Weights of a small transformer language model.
Size: MLP 256 tanh GELU, vocabulary 8192.
Architecture: LayerNorm before each block, no biases in attention or MLP, untied embeddings, attention and MLP in parallel.
Training: a variant of SOAP for these matrices, 4189 steps.
Each number is 128 + 24 x the weight over the matrix's rms, rounded and kept within 0 to 255. Layers, rows and columns count from 0. Numbers have three digits each.

# layer 3 attention output (transposed), 64x96, rms 0.253, rows 42-63, columns 0-95
131135131094149125106101119133170092140124095070147085112153142078135115115162120182140150149137136083128134123145114187147155141124137149119124159088113125130106159133161114121113117121124141128140077141111170135142142132122136150134102105134090123145135118082137125143126130154120138139
162128173158107155190163120136181127113123097081143110118124138143151102108108110151136151126096158126084122138129092141104111122095131133111123104108111179124117127089097150142122143169116126191106149127166163118125149098108095140144157112086116108148083136119125112136177088167134143117
134130143136066156121174143174109097154133173119101136134132117134139141127096076125128149115126100144087131141139121105157107102123122114128138119102112142154106156173117130140105151121143114130147074077104111171138081153100135127128115138152132142136111126116150165102173160125116128112
127136117139139130135165111107143133117111098144151145161139152133173153133149138148111148109139062129102152133112101135138128128124156169123117112122110157113143148137139154100100135102181127150099109185100126088098135122140118115132124094117120119118125085124153104130081158082129139157
126116144112099071112113112129135113128150100141178168103127121147116110130122148112132138124089116112096099186114138138117137144143178096107083122117099155143126132179180150148117147117105145130172122171108111152145117133129115098132101103124150134151134125133131115135091116114124150156
139160104102123126099110133148098092145125073130155140118114147129157135174172116148078144187118128126163158073142136207134101118147117121116112096101117139092133098153099107179169149104095111142086172100145142118123115125098118161118110132148119129131135090140132166154110173098125147115
099098116124115163118135144174156111125143126164132136148153150144099138124138089138117140124117141108099144117123143115129123114122106114131119136129114144133131115155089150134150123151166126096156134160134141113076133134103128067099128121140140125150127121113112117128102118155138143144
156147151098130095130098134126140133093132159147101140115134135104107147137124117182155110148119128121102122133136138108141112143097148109139085135085109133095124124160091169099111108122138098105110142121100139111146153150171124168110128147123120092118095141142142164131117164137142161167
138145101133117158100171113183125135112123087119125136124144133116162110106151102183123129146179112131120157086116059123059169132152166097119190126106139123145127078103102180115155147127118129102120122124076138141113127142132121152139119128129133156127111157175079087123129129101130091146
134081160126173115134180138121124124097113127163106129094100119121116160117132158124112120136116164157131059113089111152113151092155165150140137117140141145139123160141103149152114127120144083099105118108113153123135126110135144097090103119131164147115106090161118171136122115113158151139
123139101109135119128097116090134127167131112140143098113170082153158099166115115151169121129120138091088155142092133142106141108134119169165114114133135166129151136138106151123143151119060084098132106119121122123142118154120146111125129090124129121157129131154090134169162142128106159136
146127125127094112102136178126143148114145138119115130147133124153112145162176118154161116115109107168136135136060142098153157122133150178133094131123114140138126147133125105148126126091124105133117091145131182137154100155124075111140132112103126122119108149107115083120152057081175105125
113152088139128118114115140102135101101112116137119103126150113140091132126169076121159149138128150121134127134106126140133117130104169109095142063144143167105138144127157099105138126165116136117096137125135139144134173150137124134121145140133141112116143149139147143112160151140085091129
112119169063136110132105113113108143146125160136104129144133172128132108153150142151139126088114155113171122131119120083107121100104116145086163146102165121117118146115120142138142099168128142191131089141137176078091121131143141160136126109164168137153122123151099134141086121084096135080
125135150137163098133098122104115128095112144128164090174122150118161150162123094071129135162111172130102161089085149101123167151112152164126120149108123091178087116148137119112102118158079105112117126115137132170118139142136107099127144122135129159128095147148124134144122107116128146168
114089130147113159118098153156078136137130124115139125133124113132105155130156149161055129135134160129184126073100141128151127103133143126145075095122122128096133112116131127112116166148109128147128113126113124135111143160106134129133133156112143146160118132112159110127128119145111135184
147093167082143117152151108085110153100139117160116108151151183090122129146102110156164165111119112137135122139187122151163171116148132109121086127173150151134108110121113102136057152150137160144102102120135079130107131126118127101098128142124112138138142164135117123109156084129093130147
121104149119126115137098172180107135142140141142091138150115163133114147132089136106104111137111131150126140132124105193108110133102100163132117144140142108084103129153168143134164122130134142110132136161150125099108108165122137122116063137141149158177109127154120149073102120154125083091
117137103141070100129134182157112153106118114139112118141124143149131116141127145159110133138149119093147132114138135131126123172142111111122148145106146133139117153130170118119116107152140118119127094074106132150107130156102108135124104124139093110183127158105102159182115102111122152119
124168131136146097126102093153143111173115126123066136125166125121124139165134156135100111126110094136121103104128115105126108138154100101104183109114136130136112058145160143159110145164140125088097146167139136132147115159130137118091137109118123147116146152131152157140146101144159124136
162069122159084089106076162153162118157106121141135115138133163122156113102118140139101105100147100117141115139135119086120194132139119073159138111170084159110121155130153102123121130166094129109076146121130139150145048148140134124129130111141126116101124119153128134110132179200144133153
156151125121076105140144133147156090125133172136161150139122146133104143142147075098112128148109124118169119129152122145122127121114080138143111140141113113103152113115134127144124127149165159122088085121118146141152127118157191147126148069123087128128118107138105157121131095126124138106
# layer 3 attention value, 64x96, rms 0.264, rows 43-63, columns 0-95
147089141098136118152098116125121153141128113115134128134148193118136130142080150119143164141090121103131070140156085148044093098138125168149129105100121140123161159080092122122141148157098143136139119153135101096115128117142114121128189122147167196115061164107117126144165142145117153116
146134121147115141112173105122149130102133159103068122119139112135147148137129112157166135127104133149097090114113151123135142077147106108146105158098146145144140166137114120132112145133175171134118156081098142088116136176121099142136117134155142135149097106105117151095146132203114085117
147125142151121134143161117131125140142127133144116114130145159129129107087152128098130137153103086149116124113168113125096124180141149114110147111114088160126141104114117112159140080102115082123113131165084125141090116120159110169125097113122139156150151137158076149154084091125136107169
086169128132126108143119141165163148172151111121201108113147164125103107117118142109110097107120113083148113127168142142122148168121145127113094153118115130166112110109142144137133088114110132117106146149088148123122113157110056087139129129127138158157157127129155157121111117118090144151
130132154139101137113061149144133150147119088143132111107102144153135129146136130118100149120114132140106119125113104149164105127128124112100124097173129132132193090174115109101119131092132120108123129178152138119096167163109133170079049104159125136163122101118100113203090162120153113101
117109099171142127146116118136166140141131101118120101138127121123126145080112132166136134109134159091075106114139106148180122128113105115129128167110143155139124129144145113138136149099108106109116158155147150112123111141125163124103127145132134113136139132091117131118101123168147122182
109185158115119161122132134134132145095113169141112107132093153121122121154129114118104127152132134091124136158122140108140133156118167135135129120145136146122146136148088123157129086120099069084160072162117127132145126190128136132148150141127120151158164127114098110100100133123122170156
148140117135132129155183120106117087190114099181086130132109132115110138120154098131120125122116053132168072113154108099115132109146104167128129089122173096120142136099163116128166170117097143127169144105158094129146158143129128199091094137119153158120077148095085084148119166120135151119
148117121076142164086118159131142113145125122142132138139114167113148115115120112145088094141137109141123099117148122118090112112142179159118122145106155161114132157146111118186168104104104108069102124141114113116131162113133152106135100137105148117165097131131105135106115147115144140133
110160110111125103171120160141115154136094117135143122106119145106170109145132138149127129171116162119131115131126127096124149112171135168106113126153116158149119135124112105126142101117108107117144167172098113118091131157099114092141122154134127169140115128123134109164106095118172182113
167155116109138087129137126135155136110132086141112131111109100144109112144109167106123112138110088118186146113104116073107168139117168139148099165157124124154132156150140120188122121122133109118115159124071189155106143153128140128162137173163109151139135150126142168114127072129148151130
132123109124173105202120122158149128120101122143090113163115126116137121127134132150107149148115138143165131125102133148151112143139115105122099141178101155129141097143149096123138118183146128122139132138153166118101135170129156130116195125116105144109125114133131125145170125135138135132
123147108123149090126162138155097122160130135087182139172159121106096123118137134129149134114177171132125124132127107097111101116144120122165159117147118135107104118120109102159117120077081125126095089132158129140156102121144153098116160110109150100118097112099066131130133128110126112113
116161131151149124141096143119156125123160111106130135127155094129156084150113119092118108175128134125151153141150142083122181137146130173126136128166174137137098122119153097144129139152075122122137114141064148134148089154108154127169169129083117110113134126138145142111134103135136134088
165102111113126165124106122101120142085107104114169122101136138152112138092122123098089121108158142134126147112120120155140148147150143139122138123132099118123154104150127113119135155145143105079133160093142127144111137165158132129121089172121091137135141115121158108125105178156126120153
139104145126139127106167117120154178130134100103127132194165126157111132114074161145129166158131103103099148151125117137135109133122103115142130114100092158135106166116054106117124126149109123116129098124100127096091095091124146138167133168102096121103153165128137140083138113130117137150
136146126141143124122108146136128146135143147094154136102116122101131158097119124158085109110176124100101154083107113126176135081125073126135116169123149154116140133153094136115147122114148100144129130138158164173122150137130124100100091124154154080097154138129134155138146150129130093148
125112128092081129189144123118144130116140129155109129107108093165086146142164119150163122133132106140146115133082129135159166115145089110141162144172148145128116139144139119129103137137119159127122130131128127122125108158145115148143130140157097143117122085099145083131119126119123107130
122135093134169146110107156089149109130173100121120134119096164136130128181102152150116126094116121144132113124099108116189100137148114127109098130125153103127111152144130122103128097113164137109134095156112105168135152162135069094134149113094146093114156158134106129155176168126134119137
140126128146103097108100126119142118101090119135148117115147106188155145108138105112080097085138122090138142142136123110166124117102118109130117152138110134143086171112153158098126153156165156128111120135107135101138105171106117145121118124113139196136111124097157128100134132157138100176
128091120144082122112079190144113096128152192126177154130137093134149136134098130102138124098137144085127126115114146125137155114095136107136143123138125135140183187128111110134104125111164130094104047120158129124141154112147139139131178114162121148158134115089099136135155130118105108146
# layer 3 MLP up, 256x96, rms 0.341, rows 0-12, columns 0-95
134096127098092162175108173132116107123126109145121138115105130082122107113127108116131142115148122178161121115110127118105122106128118137123093091206128144096132144157148129175178097160144136127142117142134129134185116154113127133147167120080143100116121106138129156101155124121137130092
110137128169102153079157119145152126144105138112126169130170116167137145119080134122173115144153091154156157077146144128136120133091125106113127048105090154122122110147084126137160151115064147128119174153143128096151095117120096094124112107178126117129122093128117119122123101154160147133
087117163109152116096154115123152114126106094129107137097121140171131145114132145135126161165127137134126138117159148104128130129138132154080093101132121137179161149072135100125151148136146093121063128126119141094121112132120138097095136145123137146146084142127140129135174155097178098154
066129160159116079143133139116109095130070141153142093110128147160163170170131148133131126112135138114142121151112120126146096146126127160139135130155151094113170106133103118128109105134106130158111113136107097116128103174107100143124130137122159176121159143106108092115083140107090156173
154136139161096121128078186109108158166060147079124149111145088139108131124146134142133086124128082144150130129132166130147135132099123100121123141101106147100126152149095108112172148120104127107132086129143087118100126113090137133136145143143150083117136123133141113108147175196119117166
146102173153128150142104156148159125099137142112123107138127137140127127142137155120148082130122109127126119120143145103113155132143139093144132128150132140100107118138110109144120069106139149129129134107140124128108134061137167147126135143149175103185173108157127136123138112142106148155
187102138117130199143117134142152098109075107105157131107090119098121148146187137105113097183148151097131157084133102089099101111116090128138106166173146137122089130142127122125133113138072115162166158104107129122109099122103165081149138138106128126118114138160117146102125124151151115140
118124130091130117118134119152146129105163130139128169123143122130101121131116136110121107168152147179156125102130086144130126106145112136148139111136102136099118136127115133118156147117170104079117139079137154113141131160176137134123121147143155118129127089164136125130141122157103065093
149114126113152152146122131150130125134137108093112149107119126171133099132136133120129175117123123091148146125143121098119128151076105091107151145129122141123121083146073107141102119125120114145139128123102127106105120096147141123118149132183101115098161132184137099173140124140134112169
126096173096134143131108102127077130122146097134109140143138111102086146117118151088136101116114142147132124108083106096159174090080095129162122116118078134112145104121108145147103147125136161144120115137128148167181119126170132135148138106117128162093126144140156143163120105095138151113
090111165195141118157172131122143141134111128137143119126131092092167136137080142106106115116133124161087129128129096131149131162080139169186130131154145119137149161111063145117137135132110108133130132143139115135160106127106098108099145111156101163105110109122102086129130123105117127136
093123162144097110164132132153146127100130118111081133105136133122117152158146122109134112141174115093165106131103119166117089154143123121158132150114122085178107117106117149092107124164129144133142168131105104094166149147127109157129117145086093174140099123111104096130127123126088116107
093136129091101133148114154175215107130100125074115156147081069154080109092115145119138115083095111077140111119118103145084124153090112123160123132135114091144127139120172107104112131158158123107148090146139113164133123149121121109108135135147117148181118137135100130134117070118134111124
# layer 3 MLP down (transposed), 256x96, rms 0.32, rows 0-11, columns 0-95
138137129159120118111129095143161081164099148158097108106103145165138094123092163129077122091099137136123148144167104128121127120134145171128159166083127144111097148140118156086113140110112175129125111115126138168114140123159108128128103135132124166110145104170123127114109111117111153147
153112127148108193161183130107156156137163122144125189128131120189158093146135154151114143101119101111187127147108123142164140107179080101108054103136086143141154148141067128068119095042132179122122116136106128104151120150096118097128096125120103165163127099079156166172108087165105136124
159154118107118145137149158082143152173120174178095128100130143108101129091087113137080134126119100171127095144144113100082118137071139133120112135137161131099153106166145142144177094147150123152127114128086116098140154136118111130127152129112131140149075204095130132111122131088145182110
087137165104116064109142176158121173145136121172114135132153130137100127131134121168124125130106121148144132107078178135099142131157144120098059107120146174108083154105142130163135134105129153124150167146112111125117137126145114162150103113147149121149125149115154152105127156113139168158
120077132153138108128156120075166124134080196126132139131138114116127117082091151158131102132144138141148132133124168108136150116111176162076115108129140136129127138139076115107130165130117130093126085126104123128147151121108118104131130123140131113139175132140156104155142128168131107119
116140130103149132137120102151103116127126150101101085126126109138112132125129146111141116165142159135109115105109111106122132123142163117095176148121174114126082144129149139105120132145094123149138116145147111121157147126134153142119173138121125117092112145152168119152090147130132112131
115149076164137112115141129119158158115127085149147110097117150119135146142129092131144159123092119144139201158117146125100129135135107088129178111093115127149118136126140144163130134108166105123128120135109128115126141145136104137108127138162160126124136096140121096130137113117141080172
081106149104125134127125114128115161151134114168135109136109150137134161108148113150109092132098118132151135106130125110153129126141116146089173157151167106130124142118155147153128101108142109164111121140116121103118091160145147131125119157113133148135148156128129111146125137135124118134
147133107152142129123085153099112145143116134183141127152158097117153142164126133095149132146122102141091110077148095148097107138127135138146156144135130087111108122165134101167137154138125089130143151159119163143154144118122124132110137098131167141140121128150111170135126138147135124140
131156107110112128139144146153184130128098127139160146115125113134146131142121097118130154140108132117101117131125151110096068194195124094080129137117161136143159164140130107138159120084157137131124136095115107116093160123096158097122116135108131118136118098102108103135086108135130130134
126144114143149119148126101166131113140124117175163140127171109119105086159115130065162147123124121111120088113139063166164149096098155148180096152120122104152140149117101101072111139122135162122110177124105142131122141103102159098073135132123076128131155137100114122097138181110134155106
105139106141114082104155159095156128119139122142143100133133152124121110111151117133145122125116110134113134116133154107132108120159142151147117090103125152121105116123162111141165132115122126110107119126147158143112141097123147088178140121146143084087134073145099137129113129116131119158